From a checkpoint of a small transformer trained on Wikipedia.
Size: 11 layers, 6 heads of 96, MLP 2304 tanh GELU, vocabulary 32000.
Architecture: LayerNorm before each block, biases, tied embeddings, normalized queries and keys, attention and MLP in parallel, capped logits.
Each number is 50 + 10 x the weight over its row's rms, rounded and kept within 0 to 99. Layers, rows and columns count from 0. The size before them is the row's rms in percent of the matrix's.

# layer 6 MLP up, 2304x576, rms 0.0343, rows 1812-1860, columns 144-215
090:65 51 43 56 55 43 51 72 69 39 60 57 64 49 57 46 55 59 38 62 33 55 38 35 41 47 57 55 53 49 44 52 52 37 50 58 38 39 48 51 47 49 49 38 57 29 49 49 66 15 45 46 46 55 57 48 46 46 74 39 47 62 44 48 52 47 49 42 56 58 36 63
103:29 60 50 59 60 53 49 53 42 53 49 41 44 55 42 59 50 58 34 53 50 46 44 67 42 73 39 42 48 50 63 60 49 47 54 50 58 39 61 57 50 48 47 39 36 54 49 60 67 56 41 46 55 53 47 49 51 44 45 50 61 56 46 56 56 41 39 58 52 45 79 51
103:41 56 48 38 36 64 51 57 51 63 65 47 53 21 50 57 57 52 55 45 40 52 53 53 70 41 55 60 51 47 57 45 49 63 52 47 54 49 60 61 19 63 42 50 45 46 60 68 44 24 47 41 47 40 47 47 40 28 61 46 49 55 59 51 60 56 39 47 25 43 48 53
088:56 33 56 48 50 50 50 47 35 64 59 43 44 46 51 51 54 47 44 43 53 48 65 73 55 61 55 50 48 39 52 41 47 41 49 35 46 55 67 72 36 69 40 38 59 53 54 55 54 63 62 42 54 33 63 52 42 44 52 32 49 57 53 46 52 27 58 58 46 36 56 60
091:48 40 51 45 44 62 61 53 41 32 40 42 52 40 38 59 48 49 30 42 43 42 55 59 53 61 54 67 38 49 52 64 63 58 44 50 34 42 43 60 42 40 44 67 62 71 52 45 67 57 40 49 41 37 35 56 37 53 48 43 61 54 50 36 66 56 47 43 43 47 53 52
097:47 46 52 53 46 47 42 44 33 50 49 56 70 43 65 48 60 36 54 36 47 59 60 37 52 63 53 45 47 63 47 54 49 43 48 51 57 47 44 45 41 66 56 62 67 50 45 58 46 37 52 45 45 57 61 64 54 41 39 48 60 49 44 53 56 54 58 58 42 54 56 68
101:54 52 52 46 46 55 46 51 52 41 50 39 57 59 52 51 64 45 47 56 53 51 64 45 46 46 66 70 28 37 54 59 65 29 58 58 38 31 54 52 44 44 49 64 58 59 53 52 55 26 37 50 61 43 58 73 48 48 63 54 39 40 60 51 45 54 36 56 52 43 63 49
083:50 49 49 47 44 47 51 59 55 49 53 46 44 49 40 38 68 50 67 56 46 48 45 44 65 57 57 37 47 66 63 33 55 54 56 60 71 55 52 58 32 59 48 64 44 70 29 53 52 47 64 62 32 45 42 36 50 62 61 58 57 46 39 46 44 37 49 56 44 47 50 58
095:31 60 59 35 44 45 45 56 50 57 42 43 32 40 50 57 54 67 37 46 46 52 65 58 51 40 55 67 57 48 51 50 61 59 63 41 60 18 51 42 56 33 66 58 44 61 58 52 57 45 38 35 47 58 32 62 53 34 46 33 53 34 50 48 60 52 54 41 52 50 57 59
105:41 72 60 43 68 48 51 58 50 40 39 62 46 47 32 61 37 44 29 41 46 45 43 68 44 58 59 49 49 42 50 58 72 24 63 38 49 53 45 42 49 41 25 53 52 59 54 48 59 56 53 53 28 45 56 56 34 49 33 47 46 61 57 45 37 46 41 47 62 48 61 47
102:44 50 47 49 50 39 41 52 54 60 59 47 48 29 43 39 53 63 49 47 42 50 67 46 44 54 46 54 44 40 54 39 59 53 52 47 58 43 46 45 51 46 51 54 48 54 53 47 43 39 53 40 67 56 60 45 57 34 52 59 41 54 45 54 52 60 50 63 51 60 73 60
089:51 58 38 60 50 55 50 55 45 53 60 64 53 43 45 58 41 53 73 56 58 39 54 58 42 67 37 49 54 62 71 52 58 56 65 45 43 48 69 55 16 55 66 48 45 54 48 46 60 57 41 45 51 41 41 44 41 38 49 38 62 48 58 46 45 73 56 39 64 46 43 55
105:55 54 45 54 52 51 56 73 41 53 72 50 54 45 47 46 61 53 41 31 78 52 60 56 44 42 38 62 56 42 34 45 55 66 51 52 68 45 43 37 52 50 30 44 58 65 49 44 44 49 50 30 41 46 36 48 62 47 47 61 44 58 30 41 48 53 48 73 49 28 57 45
097:45 68 41 56 55 55 54 43 53 70 50 50 39 52 45 40 67 54 47 44 55 34 46 40 55 48 45 57 36 52 56 46 44 49 55 51 53 46 67 52 40 45 42 56 46 64 62 51 55 47 53 42 53 35 43 56 44 55 54 48 47 76 67 56 42 46 39 34 42 55 57 69
106:48 49 60 54 31 47 59 42 32 42 45 41 52 61 58 55 49 57 50 55 40 56 48 53 36 66 38 59 56 44 60 52 51 41 55 44 51 43 61 62 39 68 48 60 59 52 44 31 69 46 41 31 46 54 61 58 46 37 43 62 49 56 41 57 53 45 35 57 32 43 66 43
096:41 48 41 49 45 36 35 50 44 56 61 56 44 52 59 36 41 67 40 45 55 36 39 41 45 43 50 43 43 45 50 41 72 51 58 61 49 36 43 48 47 66 39 58 55 81 51 66 56 64 48 47 45 53 63 61 72 41 61 46 54 23 42 60 50 63 51 44 60 69 51 49
106:25 64 45 32 37 57 56 44 54 43 32 34 43 58 49 57 52 52 48 50 47 56 68 64 50 56 44 69 68 46 48 46 47 45 54 60 38 42 59 61 32 50 37 55 71 45 44 69 42 33 43 60 41 38 43 53 47 52 47 32 41 51 45 56 42 41 30 46 53 39 66 56
112:50 48 49 41 53 53 45 68 55 36 46 64 43 55 26 51 58 54 54 38 50 75 51 45 51 55 56 57 50 59 60 51 64 60 63 34 50 50 36 40 37 37 65 63 54 44 63 44 55 57 63 46 29 47 70 65 34 54 52 57 58 57 63 54 53 64 47 51 57 53 65 72
109:46 62 50 46 54 50 41 38 61 42 49 49 32 48 43 39 51 44 58 31 51 47 47 75 57 57 30 53 77 44 57 30 46 43 52 63 53 39 56 54 51 32 51 35 70 50 38 70 53 52 61 33 45 39 44 57 47 46 57 56 49 41 57 41 51 38 60 54 43 53 56 44
106:44 45 60 47 32 51 48 68 48 38 47 69 48 48 37 47 63 53 53 45 53 67 50 52 56 39 58 57 65 59 60 49 54 61 56 48 48 43 61 52 47 55 60 42 51 56 49 59 47 49 37 43 53 46 66 48 28 67 52 32 55 65 63 57 49 57 44 41 50 54 49 52
092:60 40 61 59 60 52 52 44 52 71 56 57 49 42 57 60 49 59 34 58 47 48 62 60 53 56 48 35 38 68 56 40 61 51 51 46 41 35 49 48 75 55 46 60 50 45 43 53 63 43 50 51 47 61 56 44 55 35 60 55 49 59 64 52 44 56 47 54 42 47 48 53
102:52 54 51 51 52 55 52 41 42 51 59 70 58 44 53 52 47 63 54 62 62 63 56 61 57 43 57 38 68 36 57 45 57 59 57 32 49 47 48 35 39 62 47 57 48 40 60 58 49 39 25 53 47 35 50 44 44 36 47 59 23 60 31 48 54 57 55 58 45 36 39 59
102:35 37 47 49 32 50 36 40 50 48 49 57 34 54 32 57 47 64 36 57 39 68 61 53 49 50 47 52 52 47 58 45 40 48 50 41 48 39 53 57 46 41 48 44 53 51 55 54 63 63 40 50 46 47 51 71 46 42 66 53 35 63 53 49 49 50 62 37 51 54 44 66
098:52 56 52 55 41 47 50 31 75 42 51 65 50 57 63 55 56 46 43 40 41 60 59 49 66 54 57 39 31 51 69 64 59 41 50 56 44 46 45 58 50 57 38 60 52 58 44 55 73 42 36 63 51 46 59 58 45 52 61 57 52 68 54 41 51 55 67 52 58 71 53 70
091:53 58 78 56 48 50 61 46 62 65 52 59 55 29 31 55 69 72 31 54 33 41 71 54 71 77 55 44 42 62 49 50 68 37 54 41 51 41 42 54 55 65 38 69 57 56 65 48 73 59 43 55 70 44 61 33 44 54 46 41 50 44 54 65 50 43 56 57 46 48 50 48
096:42 37 43 28 32 39 46 47 54 48 53 50 52 40 28 56 68 68 66 55 65 32 45 60 48 51 30 51 46 50 55 56 63 58 50 32 48 46 45 44 51 52 29 50 56 68 60 58 56 54 41 53 53 54 52 45 47 49 56 52 63 51 61 45 46 54 40 51 44 43 52 29
098:54 53 45 46 22 36 51 59 36 44 60 49 77 37 50 53 50 59 55 60 43 50 52 51 66 41 37 64 68 53 62 62 49 30 57 47 44 43 44 53 35 61 42 47 48 59 59 58 64 34 51 45 61 41 54 55 49 44 44 47 30 52 52 38 47 41 45 44 44 37 47 48
114:71 57 51 34 33 41 48 49 40 53 57 63 50 57 59 36 71 47 62 45 58 52 47 47 71 66 51 62 49 36 46 60 49 42 55 55 49 49 37 32 50 45 43 48 62 40 59 45 43 44 53 51 40 50 54 53 59 44 47 62 47 68 47 44 57 43 52 58 64 60 59 43
098:46 43 50 40 59 48 46 37 57 61 47 45 56 48 32 53 65 49 49 54 62 51 62 51 37 63 42 32 55 51 62 56 39 46 68 66 24 38 52 49 58 63 44 69 46 56 48 43 42 74 57 50 42 51 47 59 44 48 68 51 46 60 59 37 68 53 44 56 45 56 48 49
103:51 43 47 59 48 63 44 63 37 57 53 62 36 44 36 48 45 38 44 28 70 40 46 51 65 68 37 55 55 52 55 31 55 41 54 44 35 29 62 35 56 67 57 48 56 69 36 40 55 51 51 40 40 34 57 66 40 40 50 40 45 65 59 38 56 59 60 36 44 51 59 34
098:50 41 55 34 51 39 34 55 64 67 62 43 72 60 55 64 60 48 39 47 34 53 61 57 63 62 48 54 49 63 50 50 34 51 56 77 50 50 52 57 43 40 54 57 65 53 48 43 51 46 39 63 45 46 61 41 58 39 36 53 40 57 49 51 36 41 51 72 44 59 58 65
107:55 54 66 53 44 47 42 54 53 28 64 59 58 57 61 43 68 44 56 34 83 53 54 51 54 50 41 64 54 42 56 49 57 64 56 48 48 36 45 67 40 40 40 53 72 51 72 50 31 30 53 39 30 47 57 48 43 56 33 61 60 67 63 39 50 46 55 45 51 25 49 29
100:43 45 48 50 18 43 49 50 52 58 44 49 67 49 51 53 47 51 48 66 41 47 49 47 63 50 61 63 69 57 56 34 52 52 57 46 22 26 45 43 39 62 41 58 51 43 63 55 44 49 57 31 64 55 61 63 51 53 54 59 43 34 61 59 46 60 55 50 53 69 64 52
104:54 68 50 52 50 55 40 31 47 50 68 30 60 48 67 62 60 51 49 54 57 59 48 45 56 43 58 57 50 48 54 48 69 24 59 60 61 48 59 48 41 49 42 58 58 43 49 51 57 46 39 47 57 52 62 60 40 23 61 50 43 57 61 57 56 52 38 52 61 47 54 51
097:29 41 46 50 50 36 49 43 42 44 52 42 35 49 62 40 56 43 65 33 52 47 42 48 48 46 56 49 40 66 41 49 48 49 52 49 70 35 53 45 45 30 57 57 46 61 71 53 42 47 56 49 50 43 57 40 26 46 47 32 56 55 67 43 55 44 59 61 64 30 66 53
115:41 59 62 47 49 39 53 46 43 45 66 50 41 46 67 53 46 64 22 32 48 36 71 56 55 50 49 37 68 42 64 53 34 59 58 61 42 56 51 60 50 55 46 55 50 66 36 53 52 63 55 38 50 45 52 52 40 36 44 51 50 76 58 41 46 51 55 60 40 45 38 44
096:71 62 54 54 66 43 41 64 47 37 81 49 61 45 56 49 56 38 50 35 39 46 40 51 37 48 52 44 44 47 52 59 43 43 50 62 45 49 51 39 43 43 41 59 53 44 53 46 42 36 43 48 49 41 58 53 47 39 60 47 42 55 61 53 42 43 50 53 50 51 57 44
117:61 50 51 30 53 48 41 45 71 46 54 55 58 54 51 48 65 49 48 50 68 40 45 51 49 59 61 57 60 51 50 32 66 30 60 46 52 43 60 47 38 55 36 55 55 61 46 51 60 40 50 49 40 53 54 52 54 40 58 42 40 53 57 28 48 56 52 52 58 51 66 48
110:49 51 56 51 40 37 42 51 64 47 45 52 51 43 55 28 63 68 39 34 35 56 58 56 43 66 67 54 56 50 72 54 47 58 48 43 63 39 51 70 21 53 42 56 48 53 67 48 53 59 56 55 55 55 39 59 69 40 58 49 41 60 45 56 37 70 47 36 32 48 66 42
092:57 41 55 55 55 50 52 52 49 53 48 43 55 37 54 42 32 55 44 61 49 32 43 59 40 52 55 47 39 59 55 57 44 41 53 52 51 58 44 54 46 47 47 60 32 41 83 49 49 65 36 66 41 35 56 36 60 46 63 53 65 55 73 41 61 63 53 50 48 49 61 50
098:43 61 47 39 46 52 57 56 48 55 44 49 57 46 45 61 56 42 45 52 17 51 64 54 62 49 60 55 47 51 32 54 51 49 55 41 52 46 46 50 47 58 60 63 56 41 53 49 58 65 60 40 52 44 62 60 62 45 48 52 40 45 52 51 39 55 53 37 69 48 38 44
092:55 51 62 61 43 51 49 66 42 49 55 32 57 45 41 50 44 44 44 41 56 51 45 67 64 50 39 52 46 59 36 60 60 39 46 50 58 53 48 30 51 48 52 51 44 26 45 59 58 50 42 58 37 50 51 52 50 47 67 60 59 47 38 53 72 54 63 19 36 46 63 68
086:45 67 60 69 54 47 47 53 81 64 55 48 46 57 55 37 48 59 63 47 51 44 45 66 53 48 45 45 47 33 50 40 47 46 52 32 43 49 50 61 52 52 44 41 42 59 49 61 54 58 39 51 43 44 48 46 33 53 56 33 44 50 59 48 70 52 37 50 59 48 51 48
108:51 53 61 42 63 35 62 45 61 58 45 62 53 67 53 37 48 49 37 57 37 51 67 68 37 53 60 45 62 42 43 49 38 45 61 57 64 57 61 69 45 67 35 37 48 52 65 49 52 55 47 42 31 42 52 55 48 51 47 65 34 65 42 45 43 48 36 45 44 54 79 55
104:63 60 46 31 34 32 31 46 46 51 44 46 36 54 40 50 60 47 44 48 43 49 48 53 62 57 51 59 41 42 46 48 50 51 57 47 45 32 44 48 47 57 55 37 60 56 45 62 66 38 52 49 32 50 34 43 37 34 63 34 47 37 65 37 66 45 51 58 41 56 53 46
101:41 64 39 52 48 50 39 44 53 51 52 59 59 56 39 46 41 45 49 41 60 70 45 35 50 70 41 57 59 28 65 32 56 51 52 54 45 38 50 30 48 54 39 33 51 58 53 54 62 52 39 50 34 50 52 28 38 57 43 61 50 60 52 41 34 58 65 31 68 42 45 67
099:42 41 55 39 43 43 49 61 51 51 66 61 66 38 55 51 59 60 65 55 40 55 65 54 42 50 43 62 59 58 56 39 47 47 59 62 55 33 42 51 52 61 41 60 55 34 48 70 56 35 61 39 37 44 49 68 43 20 55 52 52 49 49 64 71 48 46 52 37 61 55 50
103:53 58 59 52 47 54 49 57 50 34 62 54 64 39 50 45 49 65 63 35 50 49 57 19 51 50 43 53 43 56 50 31 61 71 39 63 51 49 55 44 29 60 47 55 52 76 46 49 42 55 40 35 37 49 67 51 47 60 30 23 52 58 51 66 59 47 52 48 55 58 65 56
100:52 39 50 50 37 59 57 50 53 53 37 57 35 34 57 39 58 71 45 62 52 48 53 51 52 56 51 59 76 54 65 46 48 58 62 54 41 54 37 50 45 66 49 51 59 45 64 58 42 44 51 46 53 39 45 58 40 35 53 49 51 50 55 60 48 48 51 39 32 30 44 49
# layer 6 MLP down (transposed), 2304x576, rms 0.0325, rows 1812-1859, columns 144-215
093:42 67 57 50 50 52 47 26 31 49 38 55 66 55 52 29 42 60 42 51 47 42 48 62 60 44 49 40 59 54 45 30 45 50 58 42 50 21 51 51 52 29 37 57 53 42 73 68 24 70 57 46 47 37 46 59 54 55 46 55 61 45 65 54 65 51 37 53 39 49 54 50
096:63 51 59 40 28 46 56 56 61 47 38 40 46 49 50 43 52 59 53 53 31 49 47 39 40 41 62 36 46 57 52 42 51 50 45 53 28 59 51 64 31 76 64 45 58 57 47 40 42 40 51 51 54 46 46 46 46 75 47 52 61 57 40 50 46 62 55 48 31 53 49 33
098:47 35 51 55 52 61 57 59 59 62 55 47 45 57 41 58 47 54 46 48 53 50 52 41 46 39 56 68 44 47 55 45 36 30 57 66 46 51 42 47 56 40 43 52 62 49 48 50 53 43 25 39 59 54 49 51 67 45 50 56 66 48 54 51 43 46 55 40 74 66 57 65
091:50 47 57 32 43 66 42 57 48 44 50 51 42 63 52 49 48 48 47 58 51 57 34 50 55 71 42 46 48 64 52 59 51 63 52 75 43 44 42 45 41 42 35 51 44 49 58 59 52 46 41 55 44 46 45 47 68 47 57 48 35 67 16 57 61 52 55 63 59 54 42 56
090:54 54 68 45 49 42 58 54 26 51 63 63 49 46 58 56 45 58 51 50 39 40 49 60 34 48 39 32 49 58 45 38 49 52 59 33 88 49 51 37 54 67 51 71 43 36 52 46 39 37 64 48 64 60 70 57 33 56 49 63 53 56 63 61 45 46 61 39 57 48 34 56
097:51 64 59 49 58 47 48 47 60 76 58 68 58 50 43 44 51 50 30 51 49 33 59 46 63 56 54 56 45 53 63 43 61 50 49 51 47 55 49 53 52 39 61 65 41 53 52 53 37 45 35 36 43 43 31 80 54 42 58 47 63 55 53 39 54 53 35 47 50 54 53 50
091:33 31 67 63 52 30 53 50 50 45 43 56 49 50 42 52 47 53 58 58 34 49 44 57 56 55 48 36 53 54 57 37 27 68 62 50 82 36 54 38 56 51 44 53 29 60 46 48 45 41 68 42 41 49 50 44 47 58 54 44 45 42 39 62 46 42 57 52 47 66 43 38
092:60 52 58 52 50 49 31 60 47 46 46 61 52 43 59 53 37 59 55 44 43 32 54 45 44 38 40 56 41 49 21 58 31 48 53 47 32 26 67 57 48 31 53 32 41 42 64 46 63 50 35 49 49 38 55 65 62 53 53 54 53 37 47 57 41 55 43 44 34 51 57 55
113:60 46 43 51 42 45 63 55 43 63 60 46 39 47 48 47 50 40 41 49 57 55 62 45 59 33 45 47 49 44 48 52 72 41 49 40 56 85 48 51 41 55 36 62 48 68 54 51 42 47 55 27 49 44 59 50 49 51 51 47 39 59 47 58 49 38 43 58 50 47 53 46
119:44 56 43 40 38 55 38 47 44 56 54 49 38 41 44 36 44 38 61 49 65 27 61 57 54 35 58 64 48 60 54 41 73 44 45 41 46 28 47 53 53 46 33 64 66 46 57 36 42 56 69 61 30 37 52 72 41 52 43 59 45 53 63 46 60 53 44 46 50 52 57 29
100:46 53 60 50 45 48 64 49 36 35 44 48 48 48 40 52 69 50 40 57 62 23 55 57 55 49 48 39 53 49 60 46 76 44 53 57 34 35 56 66 36 56 61 49 61 40 46 62 61 57 52 61 51 62 44 53 38 46 51 39 33 54 35 43 47 47 42 52 52 54 39 46
090:50 50 61 48 56 49 37 47 49 43 47 35 41 56 44 26 49 39 31 49 23 52 49 45 58 46 52 47 42 48 52 53 32 49 26 38 51 62 37 58 79 47 32 39 42 55 48 52 46 40 63 55 62 47 57 68 70 42 62 44 51 52 31 54 62 43 42 44 44 56 56 51
100:75 56 38 69 60 35 39 48 42 43 36 54 61 64 32 44 39 46 41 50 43 55 47 35 54 49 61 31 31 40 46 70 70 53 26 59 55 44 55 53 44 60 56 60 45 43 38 36 62 64 40 59 61 51 62 55 41 54 63 27 47 51 65 63 53 50 41 59 61 44 49 53
096:32 55 54 54 41 61 41 45 49 48 40 54 66 67 41 46 37 38 41 47 56 45 60 48 51 55 45 35 55 45 33 47 45 50 50 58 34 51 51 70 70 55 47 49 64 43 59 50 44 36 58 62 50 54 86 69 57 48 57 47 45 42 62 73 63 49 51 55 60 50 44 34
098:59 53 52 47 48 59 44 39 53 51 37 40 69 28 41 47 42 31 39 54 65 65 50 47 50 33 51 58 45 62 52 44 59 38 46 44 46 48 36 63 71 61 59 53 49 53 56 67 45 71 45 47 54 54 65 65 60 54 45 47 41 52 54 61 39 36 62 62 47 31 63 69
096:60 47 50 66 66 54 49 50 48 54 39 47 76 58 41 66 42 57 38 53 38 47 26 51 47 53 59 54 53 52 81 45 49 41 47 60 53 48 50 61 50 67 26 50 41 51 55 40 61 51 47 64 56 59 52 65 53 59 46 53 37 35 37 50 55 57 48 51 46 33 49 60
107:54 65 52 38 49 69 43 48 45 30 48 30 39 37 46 54 35 59 40 40 24 55 44 49 52 52 45 49 41 39 44 55 44 58 30 51 50 52 54 55 54 49 48 48 57 33 47 62 69 47 45 56 55 47 38 64 52 60 48 58 50 54 48 61 36 32 62 37 46 37 58 47
130:62 46 80 31 43 55 50 39 38 57 63 42 42 56 53 37 62 48 57 36 51 49 59 43 37 48 52 60 59 59 44 47 54 48 56 33 44 66 63 35 49 66 66 62 48 49 48 48 45 42 41 40 61 38 39 63 49 73 44 51 41 66 66 57 52 62 50 45 32 58 58 52
099:44 60 48 47 46 42 47 41 51 49 60 55 46 46 63 52 46 65 40 68 66 61 43 64 52 65 59 58 32 41 48 47 42 45 65 46 66 44 53 56 59 52 47 49 49 37 55 41 33 47 53 50 50 63 22 59 62 48 51 36 65 40 52 39 54 37 38 50 65 42 44 58
104:40 60 55 53 56 56 38 35 47 53 55 50 36 49 60 52 52 37 53 45 48 48 36 37 41 44 53 51 49 59 59 45 35 43 31 47 66 46 44 54 33 58 46 45 52 41 59 48 52 38 52 54 53 50 39 69 42 55 46 57 66 64 54 51 54 65 51 51 56 49 36 27
096:47 62 67 72 47 47 51 53 39 42 41 61 45 54 57 48 50 52 42 51 40 57 70 47 41 46 57 66 57 40 49 64 46 46 60 44 55 39 70 48 50 36 40 36 65 74 47 47 52 44 39 59 61 39 39 35 47 46 59 46 41 45 48 38 53 48 45 50 38 67 56 48
100:48 50 59 56 62 51 38 64 51 61 35 45 32 51 52 43 48 56 51 39 52 44 43 55 37 43 44 47 54 65 58 45 52 56 43 28 52 61 61 61 53 42 50 47 48 41 56 49 60 53 59 63 47 21 38 35 54 56 65 36 50 53 53 60 34 54 47 53 42 53 36 50
093:47 45 36 52 51 64 74 46 41 50 59 34 73 61 58 43 55 43 31 40 39 55 45 54 50 65 41 45 76 54 55 51 34 69 56 58 40 38 43 49 45 40 54 46 45 46 44 59 52 33 52 58 58 62 35 16 63 52 52 44 67 29 51 52 45 59 55 53 38 55 38 44
100:47 56 48 45 40 40 49 55 62 61 40 54 59 42 48 42 50 40 60 47 51 51 40 35 32 18 57 61 59 62 56 45 49 48 45 49 60 38 36 56 65 33 39 69 59 61 53 29 64 52 39 36 53 42 43 49 63 46 55 35 48 46 45 51 47 53 45 41 59 60 58 40
092:49 67 40 33 43 67 66 38 39 62 46 41 55 77 46 63 37 52 59 44 51 39 51 56 42 51 68 56 51 49 46 47 39 70 53 43 66 30 42 41 49 44 47 62 54 42 45 51 40 30 44 53 31 30 44 48 57 45 53 41 41 45 70 60 35 57 52 53 55 49 54 47
098:38 55 54 54 50 44 43 32 63 43 50 62 24 44 58 62 37 36 38 38 54 55 52 44 49 53 48 56 57 62 43 36 48 37 36 37 62 59 58 25 58 54 44 49 39 45 49 62 60 44 55 36 59 41 46 48 43 35 54 36 47 56 42 58 62 62 63 51 60 38 33 74
103:40 42 61 50 50 57 66 53 54 38 55 45 44 41 42 62 46 51 53 67 51 49 52 48 40 40 45 45 64 41 40 51 30 48 47 49 58 34 71 53 42 30 45 47 70 59 55 54 58 53 41 49 47 57 61 45 33 72 57 46 54 59 54 58 53 42 45 63 39 51 51 56
113:56 44 57 56 44 54 54 40 45 43 45 68 59 40 36 51 51 50 50 43 51 54 59 67 48 42 53 56 41 48 57 45 62 41 60 55 55 56 64 41 41 45 41 25 53 59 56 49 50 47 45 33 38 53 50 47 59 60 58 44 50 48 34 52 50 57 47 50 42 52 59 42
090:54 52 64 58 54 65 63 65 43 38 44 33 49 55 27 44 43 50 49 63 37 51 66 61 50 48 53 24 44 44 55 73 41 56 32 66 55 25 37 76 45 43 47 35 45 50 46 67 60 37 34 61 60 48 48 58 62 49 45 56 61 45 45 55 28 46 55 55 38 61 40 42
103:50 49 57 67 52 25 51 65 56 40 44 55 49 51 52 57 59 51 52 56 47 66 36 27 61 40 49 37 56 48 52 37 54 58 48 50 66 51 38 55 47 44 58 47 45 47 58 55 52 48 45 53 55 43 65 37 74 53 47 33 39 54 56 37 54 36 30 41 66 58 53 65
102:43 39 60 53 34 41 57 48 54 45 51 38 55 51 51 40 56 36 57 55 47 59 45 41 51 60 46 53 44 49 61 67 58 53 59 44 63 47 54 53 50 69 59 53 54 55 71 50 48 68 50 45 49 44 56 51 50 76 46 50 47 56 50 59 55 51 47 80 53 62 67 45
116:29 42 45 60 45 52 66 59 68 51 41 29 52 49 26 50 45 56 44 50 44 53 63 48 30 50 63 62 51 49 65 55 29 77 55 51 19 47 63 61 40 35 59 49 28 49 59 50 43 56 48 54 56 55 67 47 49 57 61 49 51 42 38 64 32 50 46 59 42 43 56 67
098:50 52 52 47 45 43 59 38 42 61 49 50 62 74 88 49 48 50 74 57 53 29 71 51 51 64 55 60 59 35 44 64 34 44 59 47 49 47 52 56 47 57 49 54 49 49 53 58 40 57 49 66 44 36 53 33 44 65 48 37 62 81 44 53 60 58 62 56 48 56 47 53
113:71 53 50 51 41 49 38 63 61 76 58 41 42 39 63 40 55 50 44 48 57 20 44 40 50 46 41 73 46 47 39 30 52 47 52 62 40 36 40 60 68 64 30 71 81 74 33 38 47 63 57 27 57 59 54 56 38 39 42 56 53 23 52 54 52 46 55 56 65 49 45 42
096:61 68 59 57 39 60 63 56 53 67 52 60 58 56 41 64 46 57 36 51 48 39 53 47 51 55 31 58 57 45 55 48 50 45 36 37 48 45 56 52 39 63 61 53 40 33 46 41 57 51 35 38 38 55 46 60 66 65 54 46 42 55 58 56 42 58 32 62 31 39 45 57
126:55 73 49 47 48 62 51 55 29 50 56 31 55 48 58 49 47 51 65 56 66 39 53 58 59 39 27 53 45 62 54 53 51 45 47 52 47 59 47 32 74 42 42 67 64 39 49 54 47 62 43 41 29 53 58 62 50 43 49 55 71 65 44 52 46 58 60 42 61 41 42 38
095:52 36 37 46 47 55 43 62 47 49 49 56 46 51 46 55 39 42 51 66 61 49 57 38 54 37 28 58 55 70 49 51 51 48 60 37 45 37 46 25 32 31 44 45 42 45 55 50 53 38 38 44 60 48 56 56 58 56 52 44 68 50 45 49 56 61 56 43 54 51 43 43
137:45 48 53 54 49 50 49 47 52 47 42 57 51 63 50 71 69 32 37 60 66 45 45 75 49 41 51 48 60 49 39 43 53 42 58 52 39 43 55 58 71 43 44 49 35 48 29 43 42 35 53 49 61 75 34 39 63 47 46 63 60 50 32 48 46 32 50 62 62 58 32 32
120:50 51 45 42 38 56 27 61 45 51 48 46 64 44 49 55 60 57 61 50 55 56 52 41 59 63 46 51 41 55 34 37 42 57 37 42 45 56 53 43 65 54 37 52 25 53 58 58 34 48 47 42 60 59 44 73 54 55 60 50 36 64 68 47 54 38 52 51 41 50 64 33
097:50 54 50 52 41 42 64 49 51 42 51 68 41 45 60 60 64 54 60 45 54 46 53 51 56 46 38 44 56 40 38 40 47 42 58 54 46 38 66 52 46 67 40 53 71 51 31 52 38 43 53 31 65 66 46 54 49 48 42 53 24 53 23 55 50 39 52 68 57 47 43 49
099:56 34 59 54 43 58 59 49 44 50 29 53 31 40 44 53 47 44 51 31 46 41 54 39 47 36 38 57 57 40 69 54 31 57 31 42 60 53 64 58 54 61 49 58 62 53 47 53 63 57 27 59 50 72 52 49 46 64 57 45 61 42 44 59 55 68 53 47 50 46 33 35
090:51 45 49 53 59 39 60 43 54 46 45 72 41 46 57 38 64 56 62 65 39 62 67 53 50 52 48 44 54 36 60 47 45 54 44 57 48 40 48 70 56 61 54 46 48 59 43 35 52 61 54 48 61 46 52 57 48 44 46 40 47 54 59 47 38 44 40 68 50 47 34 42
086:51 61 74 46 49 52 38 40 44 51 65 53 39 31 46 43 60 50 48 44 48 69 45 53 52 51 61 54 54 58 38 48 30 49 38 66 52 42 46 43 56 45 59 41 57 48 46 58 57 45 46 71 49 50 67 58 55 30 45 50 49 58 53 52 50 24 40 48 53 53 36 52
121:48 40 66 54 47 50 50 48 48 56 48 54 48 53 45 51 37 41 61 56 61 54 38 50 52 46 52 66 46 44 62 46 60 36 55 59 51 48 63 57 47 66 66 44 40 35 75 47 62 64 46 45 36 48 46 64 65 56 43 59 45 48 45 59 56 60 56 54 44 63 79 58
091:46 59 48 44 64 62 51 58 50 49 45 45 33 39 65 65 43 48 35 52 43 57 45 44 40 46 69 41 62 44 40 44 47 57 40 55 49 45 54 38 56 52 53 63 50 53 61 54 54 69 42 56 53 47 39 51 53 44 61 49 31 66 72 53 31 50 61 50 48 30 54 50
097:73 47 26 46 48 48 53 55 40 57 50 39 36 44 77 58 59 39 52 37 42 31 44 36 63 29 45 43 51 47 54 52 49 53 61 51 62 49 51 84 64 51 55 61 46 55 47 66 44 52 62 54 57 43 34 44 51 61 60 44 49 48 52 72 53 67 53 61 39 43 48 44
099:39 69 37 48 45 44 48 50 43 49 54 48 44 60 43 47 42 51 58 40 43 47 52 43 41 53 44 23 65 47 35 46 51 63 30 56 46 57 41 69 51 42 66 31 44 56 61 60 53 51 49 69 54 34 48 37 48 50 43 44 58 63 56 51 56 45 38 44 55 43 31 47
110:73 46 62 41 52 41 46 53 51 74 52 47 48 35 57 47 49 62 32 61 58 37 42 52 28 44 53 50 22 54 56 49 55 41 39 45 52 57 55 49 55 58 32 68 58 45 75 57 53 50 49 51 50 45 51 51 59 55 47 67 44 50 39 53 49 52 31 41 50 54 73 33